config = dict(
    positions='rope',
    qk_norm=False,
    tie_word_embeddings=False,
    optimizer='soap_variant',
    beta1=0.95,
    lr_head=0.0503,
    max_grad_norm=1.0,
    train_tokens=441300000,
    dataset='wikipedia_en',
)
Each number is 128 + 24 x the weight over the matrix's rms, rounded and kept within 0 to 255. Layers, rows and columns count from 0. Numbers have three digits each.

# layer 9 MLP up, 704x256, rms 0.137, rows 519-527, columns 0-255
112098137158148153119128104138104128074154132108125155163130144168124147190117104124120133122147140118153139096168135116129105150131123137071161146140155138115143130123094091092172143128149119103162110146124108121166149105161105196141145138116123123097105130149169136123107124112129185112148137155137145108133093062095138114165106119097133128097110140145141130147124177119144121159116160087102123089104120129179070156136139128122157077147106126126151116157106073109111127165152160104103129151123117116110098134092104144114173144110122104128116089137147142123143128159090083145108130149110101129137127149148090151126143154130134098109112112153128109133117146118100118159135092145105145105153100133163161106164167123109112073085071167112095167160133129151140119124153111
142114160090148118080133104133153138144121135133135137114167118096104110116091078119119071152118105139134135119148156105120129154138141133151151105103095144116141154114120137113127133127140097095156132143094130109156074159096130120124142199118168107123157147149125129126157083084083089120139145115101136130123114120135120127162119142118166127147157162113098136114137104124094121136127082148158137110099135098134156151190128096139127134131183121102158141101124106179135125155151101091129125140117109157111105122161211155133112108108117128112126124128133117147124133092161152122155133154164089118128152160135088117149121128106102119154170113170121104163117110187096107106103118149125149157100130119119160101150150148113127206147131116115108161144122092118173124138135212
107185103165156104159127143138089162112126119104123147133151106083150141138105099074131087121073133110099145148137135152099094096124099082141109110159177108139078099167118111129106137136122138158083151112119090149140122102097194127127149097106155104094133114136075123139155140106151156101067125087156141128130140094144156122112119135111128129109139105143146145134149149134192087123112131131184142139163167114142108113130136108150132159140102066159146151128102119163132096170122114182101162134162115146096120120071128126158127136126150142138151127087146121143115155096133146117142148058166149149166109078106130099110149134157061165075128144109124111173146096132121144118115185141148148146114138140140112142116151160088143099135085112107091125165135135146166111064105077
146132113167183073096091161146155134116130139118154159138137113130128147112158114161101125126160162133133144121168089145144083131111149132137115076156156161093151146181127091118128140107168116123128145133153151156122114150165163132101148131071109098159118148113116076116148086109100086137113143121157125101093090115093106131134136108151141133143130139097168117073135150134122142136118124164162107125076119166141165150127105133111131101140125113131153150110125136109110127129118142130137077160135140138166124119080102082118185126125149141153142176128133126185131117156114155102111139103149156148123133141125130117169129101076166103098156134126145115157110119076126140097163131142144081118131074096148089130142117085096116160148089125166140153103147127130129143118070136
116082182121177137090128164095142143143103171132116136087131144106120125151149120104115116133157106120110145174122120137130119139133165144097120127107106099145142125124115108143131118156134111149171097110151123082159080119131113131139123107145137097155133124149162130113140139152134122167192124116097104108149124107141142161204167165135105116085121155108169114145123130111153144145155094199144123128135148109083086159103125137099068112078129197158131095086149093096113148135122147152117116170110117130135142187150127137107133159162134148145161163124131163083144182143111070121096108095165121098131134169154126112133147142071111139140142132145158135107129128145185094130153082095087113125098159073124142120121115122144118139128161109123112120110111112110164142127084111
129101152116134135157140116175130127114127122135106102119146075182133118129126138102164166153152118113102109136105141114077162100137124132147110149126134102154096093133136121137110157127154130131168115130135112108098122141114186104138133107105157162150094124129139120116143117143113129073092118150135155135104143145102157129102159105074135087085127146120132107146134127113131136152096184123109171089142125127119137111124148160154116091125105137128097113139092116085130104147122127098092118178110141116159127112139127169122138108178147110097152191141090126129150132114146089130175137111098097116129118117165124145153143140122122108169116111120143118113148171117124161121134122135121087107148109198132116157151142115188158137159115145194126120105138142161153132149128136
117137146131167084132116135169157132155108099097115124115119162119146091120123100136140081141148146121135145102116139116113106143117117119169130142118143154151155133155129151157136120161116065182151110178092093140137144104098167141149122126123141115105137118111147110122127147126139130158154158118112102173100121164096150106133091186126138144109121151107108115157146111138161158127114124153079124115116140116144135126125152132155072179132086106126110112126108167093112096103113143116134144127136129158097133140152116080156143146130144165182096155157092100122099119083128090156111150138124177120119116120148172110101115154171130141148118090128102134169158134149122077164164115123129148154080184132158129150113105115130113121206131118151105154135134121100131127139127165
081117130126080112115152097165133136120172137078186134161142138124162125135121150154150114120135160108110140162145090123121113140157135075128115138113151118127152163133104138158110126131098150110123138106137101104138122119150161131123138105146128095128157097099125105138155090074100098125144126125136124076141149115130142132145060096129137176154138105117112116130117132109083111122094144124169154117106109124154121143143142125227131143126132147159149199108114139141120142107145136128069090110129101126140139148127152145109094175120105104093119112108176130097170116136120112161105136126107148114173137142142090137066172146090161132110108094126153156144136143160158111124159139129137178124118121172141165139096114076131095153140115100113149049108073148146087165126136110
129124106118146075130124142114138133107171154112153122138111118123147140126146121161141106140123121134118148130148132102130147096077157126134131116127141127111101153137123172094119138149165170101131115142127149106093154133174160065128145079156114104132107118084140112126102103136133139140146106125174175171135141140122141126158159125148123132120104118139133136143190102121154104125122140127134133167156145160131181153121127114173143141099121127123110136120145154136118096140115152111141125142147162140164154122150117117149091128155113124150116146115102173134134146114104110137104118085153137117129109139075142140125110133086141140117150116145106117125113144114151157147110172115086144126103135119134115132143110154140135122106109121157123107135143106152112168136149130
# layer 9 MLP down (transposed), 704x256, rms 0.127, rows 519-527, columns 0-255
138149138117132145107130088098131117142172100100143132105086184167113121127166088132129086145108158124157139109105146169109142122120104115164103158156084129132157126108064144113114132109163110083121144106127097121076161149149126136151141144126145092134124104106077135107111117144154119117143087136119158078140145080102107141213099124099137137132131133124164141093138096142088142088173115147132103136142124140141142132138126117146143107175120119155164107127168095145115121153141152122131084109119146116123112161107141098127126085136134145114135138145062126133159155156128157135117134182144131115122150133125143175169129171106128107117119072098117135155111122151135143159147140156123143075135149148153136129151118113138143090148124167120124196133132132127108141130149130
123112154091151164130108123077137132169114158144116141118116120088083137089121090123130088145100163090143103119165152164133121160120152189167116130113136153119212117106159159097117127074130117184117130155125110143108107147093108108086186124118153152119127136168194150113128106106107145155147125106094146138128109125138118160100132158092147158124089136131149098147164137126126149106141138133157121112125166117118121094145114094101073192119122098137105135110093141166140143129107155091122117126104132129117118095119131112120144169143136097103116141110097166132081137101126113113153131158125157164171136138134089093152161124080108134143104132148123115107105101143130164144144131120079095175124110131102099099117150131089139107132101133117165143129101096130139156132105094
136126160129151138148170103155123120109116153121115119131132152110139160153111136127135108152125099176113133114097122162142154120130182155128116185136118129091134143099102140152114078094135160141106119151117144120100120122145106079131130130108122104178129124141095133107164141136121129117128127103132126107131113119066087126136127138106126105143166092131115060137160148131145129107080116107138132102137111090186149116125138087146130163135131137118100132113151109159122089185201128091106130118136148127133099112145122117093137132149091099116097116137143133188121063117205110137140094152108128113119105098098125132126113126107132123126134115141159128146112125116139131079124155088078174085148161095127121116117140120117111134115094090089123119139096139141118126146178142
143158126163133127130126097120118121126128102106185156129113118156122111123234111106122122180156144117122161125118140107113140159147132153130146120093129139097116146111123167148127152118131157146091130091123119090158113134151075155115139147131092129117107129091137104133123102133102120069127093155157128080121155100138126137136124136120131138112119094106144104164127092160167123126118137157114112123086100140138126123098192193079106118121132098096123139156136119083127164129081095126126120172128134125126112117076119134142123122079162112139095106090107153104113162118160100102127096172154161092139129110118170111162110103112116124079135120093188157142152100136153144130141130137138127138129095114128105146124096109112099112120153115081157120109055172134122139091104098
168138122110141122160164094115151123142093134188155133106125189146142071155108150154153117091138130125115124119121127103174104121143157155103077146135136092082135112139146127112123152121082096124110150129136130142135135121103114155104131146115188128118134157099113133105139119119127132158091100114152083145095125118149120119121144123113102142149161122135143099130172142120061100139143130156109137116129089168111119125092117119137144121121149058128197143129140131133088149157149116094117096135111181092175120117139145150102150133136137129137158121161109124079171126128081127150130121150119149093161140156130156080101095167127128136147103133111119119168117151120164171158155123121126163145124134170118142159116140130141118102142163222123100099097113140106122103108107129
129111110128138145166163099131113117143147125127137091183132115171112106119120143133126197113138111110143111084117152092162089126110152161123142113134142138150142136116096094147087123143085152150118148117107121082108119126156163154119115155110109156157127131144118119116133114153109131122137124081119166111125150092092140110100123152134101145109175142133137093155102104131136147126148108163111142124140140116128146148097147150162145103142151121097129143082114145095098135107136123165085139113084152132132123131120162131188118134064131130118125118093130144104142149117128094117110127128133149082112135120130101113114116111137130138075086130106136142052086128123107129130145143118110122117144128143114134120106141126102173142121102119111106107130103143117143154188121139
109116149136131117079121132103136128126156120102136166122143159152174136184127146127167140119088116137081103143107128160130060131117132151123195111124103130105120150115173145128120123140110124145114124160103121159175116116144059094066169142119117143097109119135139137190128114103066116130145131117098137159181135114151092123137134116117139095149166098155137159124122136125145183153131169148152108170121130139090127125138109114113102143112103116101110127136132135178118078130110156139116124143140114137118138120122155114119141156119148135120116109141104135122141122126133128150117115137119112117131168117145131091123123116098125066119180136092101150199163109175151157124111100105142139168090142146124097071136112152164134120112130111144151105122142129112126128124168161
171129172100146114087117098119134138113134110076142104107098135168106112137176115121138109138124123134115138143146096128101140160163142089134155149143130134111119147185119112182089161137082155172154111141117098124162107138146135197097132122122140114107170120133116129147161085115102126175103187161118114168131182143085166105141117092151106115173162119100106138085165086118125149079151115149170132120123141101126151140093097157158149112163120173151136124115089191139131136105115110156118139144174159123149109109088111163137096113131140097121135082114180166095140109158068112150158152176131172147141155130152100125157150150101170132134072152103139118100091126100140098142162141117137157149094108125143130110149130139171104090126129172094129145127121146140108078134141167
145117130197110128139113144132107098123118126120164160131137126153192101140107108157117125117138134096100146125096074160137118108128138147108072128171115123108125182084139145155112120130128183100105138125120120140103109086125139146110128139098104112109179146100120126093178144172121127128119151086138127121119159099143138133150105097152115114140122143162133139107109163140119139113131129152128105139136136118132130122087152143118111102104118108147120124150100131123108159142148153150123152126104165148134136129138106136154123127149166158090106149136103186132105118121146117147141139136116142146123105120109137107099106122068101175141102078131139142099120065146126170150140142137090090127078124158143134137126158148159136144147142118131140150128090119069183144115155133
# layer 9 MLP gate, 704x256, rms 0.138, rows 520-527, columns 0-255
123107131159130096169134124125129102085099120123146132144127070149138108101127128111133173079127122128120098158153132166151097138158116124134138080150150138057117175151149157152165130154134174096151118109147140068157111161214133129175158132115131126117170153122119134107155157117106129134121176138119138116111158121124109119142143149144152125137146143132094127120161112147111116151131149158093146124155126104126187131136092138146081136105129132115162109102112120085125146118096131118146135111139115154075144114126191122120125148126181131120167107134098086135163154088119166123091141094114147121160144104086092048101055094119097158138096126127100114186169124108099125141109178129092119126108090114091131125128133116122084149123138135137119123116143119151160152145138126
139133080130138144085115127148174114134114119094138113134146139136159107104123108152161145108092183133117154092141132084126139152095059110168151162153071119140140176091164090105089178105156142087132126105121150126107125167114087119142109117164073169150139112150166112135148109131114104148164102146169149115151125168178143103144118115126130098158138103123081137078100140095098179121146144093107104166170097127151096187137114155106118104159169150108189127106158158168148127112135076126140126133150150173133103136140164098109137098149117163137121128168128179139108137142103146147112112163090132129055109176140121135150100109168156172147115160097144124086088130103135051143130143158151079134114141166127131132106116124139143123159201139144162117121114130105123124154170109
121104165130095142116130132105129155108072095135143145160116095170137058146171104104112132130173131118125152156135141126086170107092144140092148097096134163121103089111159081119121156155149103126081144148089109154141133114144141165131156135141141136154118156106162103170151122071095126127113112144101161122126155091086095192147132107090091109107136086143127138133115117143094132080116184143125124119101120145126123083130092079105071131095162110124151165112135102146082123116154113123128121164122132133122143100153163116091119156097148143132086124153132137149121132055161129116143074140119140141101114147135189137079169136116109176104095128123122101170117120153112137084167128153116161123165132125102116095131136118148108123167147150138161174159131129147107112141115086
120137128176132166074129112128145106130107114138146151132124085111151121163174159133127130096143106123171146161130115137135115110189125152106113096138138154123147120131152106137118110056181186106175158145150071118115125153114176131108147144109136102173075134078123119122128160113171157117061170134116163132105097144131130100107143071109100136172122115164144157124107116090117154144125108110098146103124162089155139123130158151078142151136162112151193181195114088117084130078116112122140159149101127144120116094098157141149160051145126139099129104118110129125133115106097180136141112136119138123086147073135142080126135135135129131150120147113157119102088098154112104129179078102159116107126112148108132155107149127139152124144141120133134133129104161141115143070134139
124081120101162159140087152132123121119132140140123112094124104170155121134134141123182142114116119148100111128110140113148134131142096118153125093157157136154137136135098125093123096123087111134147128121106146086098114066137135093146116113109115122164126184123165111079151128128097115103128118145163104116098144132116148111097139123097127143104135143156171126117148129148084145142153150109098083157120153119131122126133102103174133120147121144101101163156113138110144134109153119109153135107107161130125112129182089090146164145093169109141124135136103143097146163136133144115111129138135134086132128135117110157117114145135095077169108150146112133134150159133127120132131110127140089107135165133117134130146133150137129136099116096134131165069106132118166097158138123
121119100115131194132126150119140133118118121161118143132115112112154134122151097079155097113157188114118117127141106129136126115159112104138117151130127107099100168099120130150128100096187151112142156123145144119121076123127093122106129100149135144122110139118119130163090101147129145119089122086109141126136120107132072149125168108089104107115124159126083088145132108109120167175142106127160141120148126117119161149120120152113149145086129158128141166143117103140120145120147116158159139100091143133147137105120122172128132133124092132099125101122138131099154097129118118110094154164110125108122131154089092141167112135088124198119116130111101103101128107081103098139118126142143151134145136167103138143122173091119155154134132163098116086142091076185168149164127134
161113147161141112111099162141126111084142075118157137103118164116144129138113159138166073150102097156130137163112141118119141153148086135165082148126144145152178127127136144112096160147136136143090143125131123116095132100121124143141162108109135100147114110115135161134133104136139176102104113104184135136144186132142139105103140127136164105100087135135159077145112148159118160089152097145115089127180115110166103146122115108078093114190106140172123132109139101125094117190118147119122159094102137105157069107115104098138079166116123150136139091144155097139127180124150099141078135124114100144107109184141140153097101132130115131108140106118149094076134128106106114133176162148119101134120173144094124118087101196139129127108150120180175164108107125121133114180171126
136119119135116129140095149187153142124171148082112136133130127110117137114107168137109126146108147109153094129114129105139104138103121150113131154124153088096133167126147160114120131142122151077149102097133160116107166133164157118121134104125086104114133121121129146137121148147173102104135116135150134142131122109134134147140140107123118116115125154147161144128150121134120093112086127129120133137141175130121119159120079146097132077091105090110135170072145140146129110098097110164140149142122140130102146117107124133151138141192125138155159133133103151157130143175110083111121123120147158138153102138117126125139120124127121113137121097126106135140145168149151106148116131161151158120117134142138105129114111131143121111154123148126143105111128156120136157148174101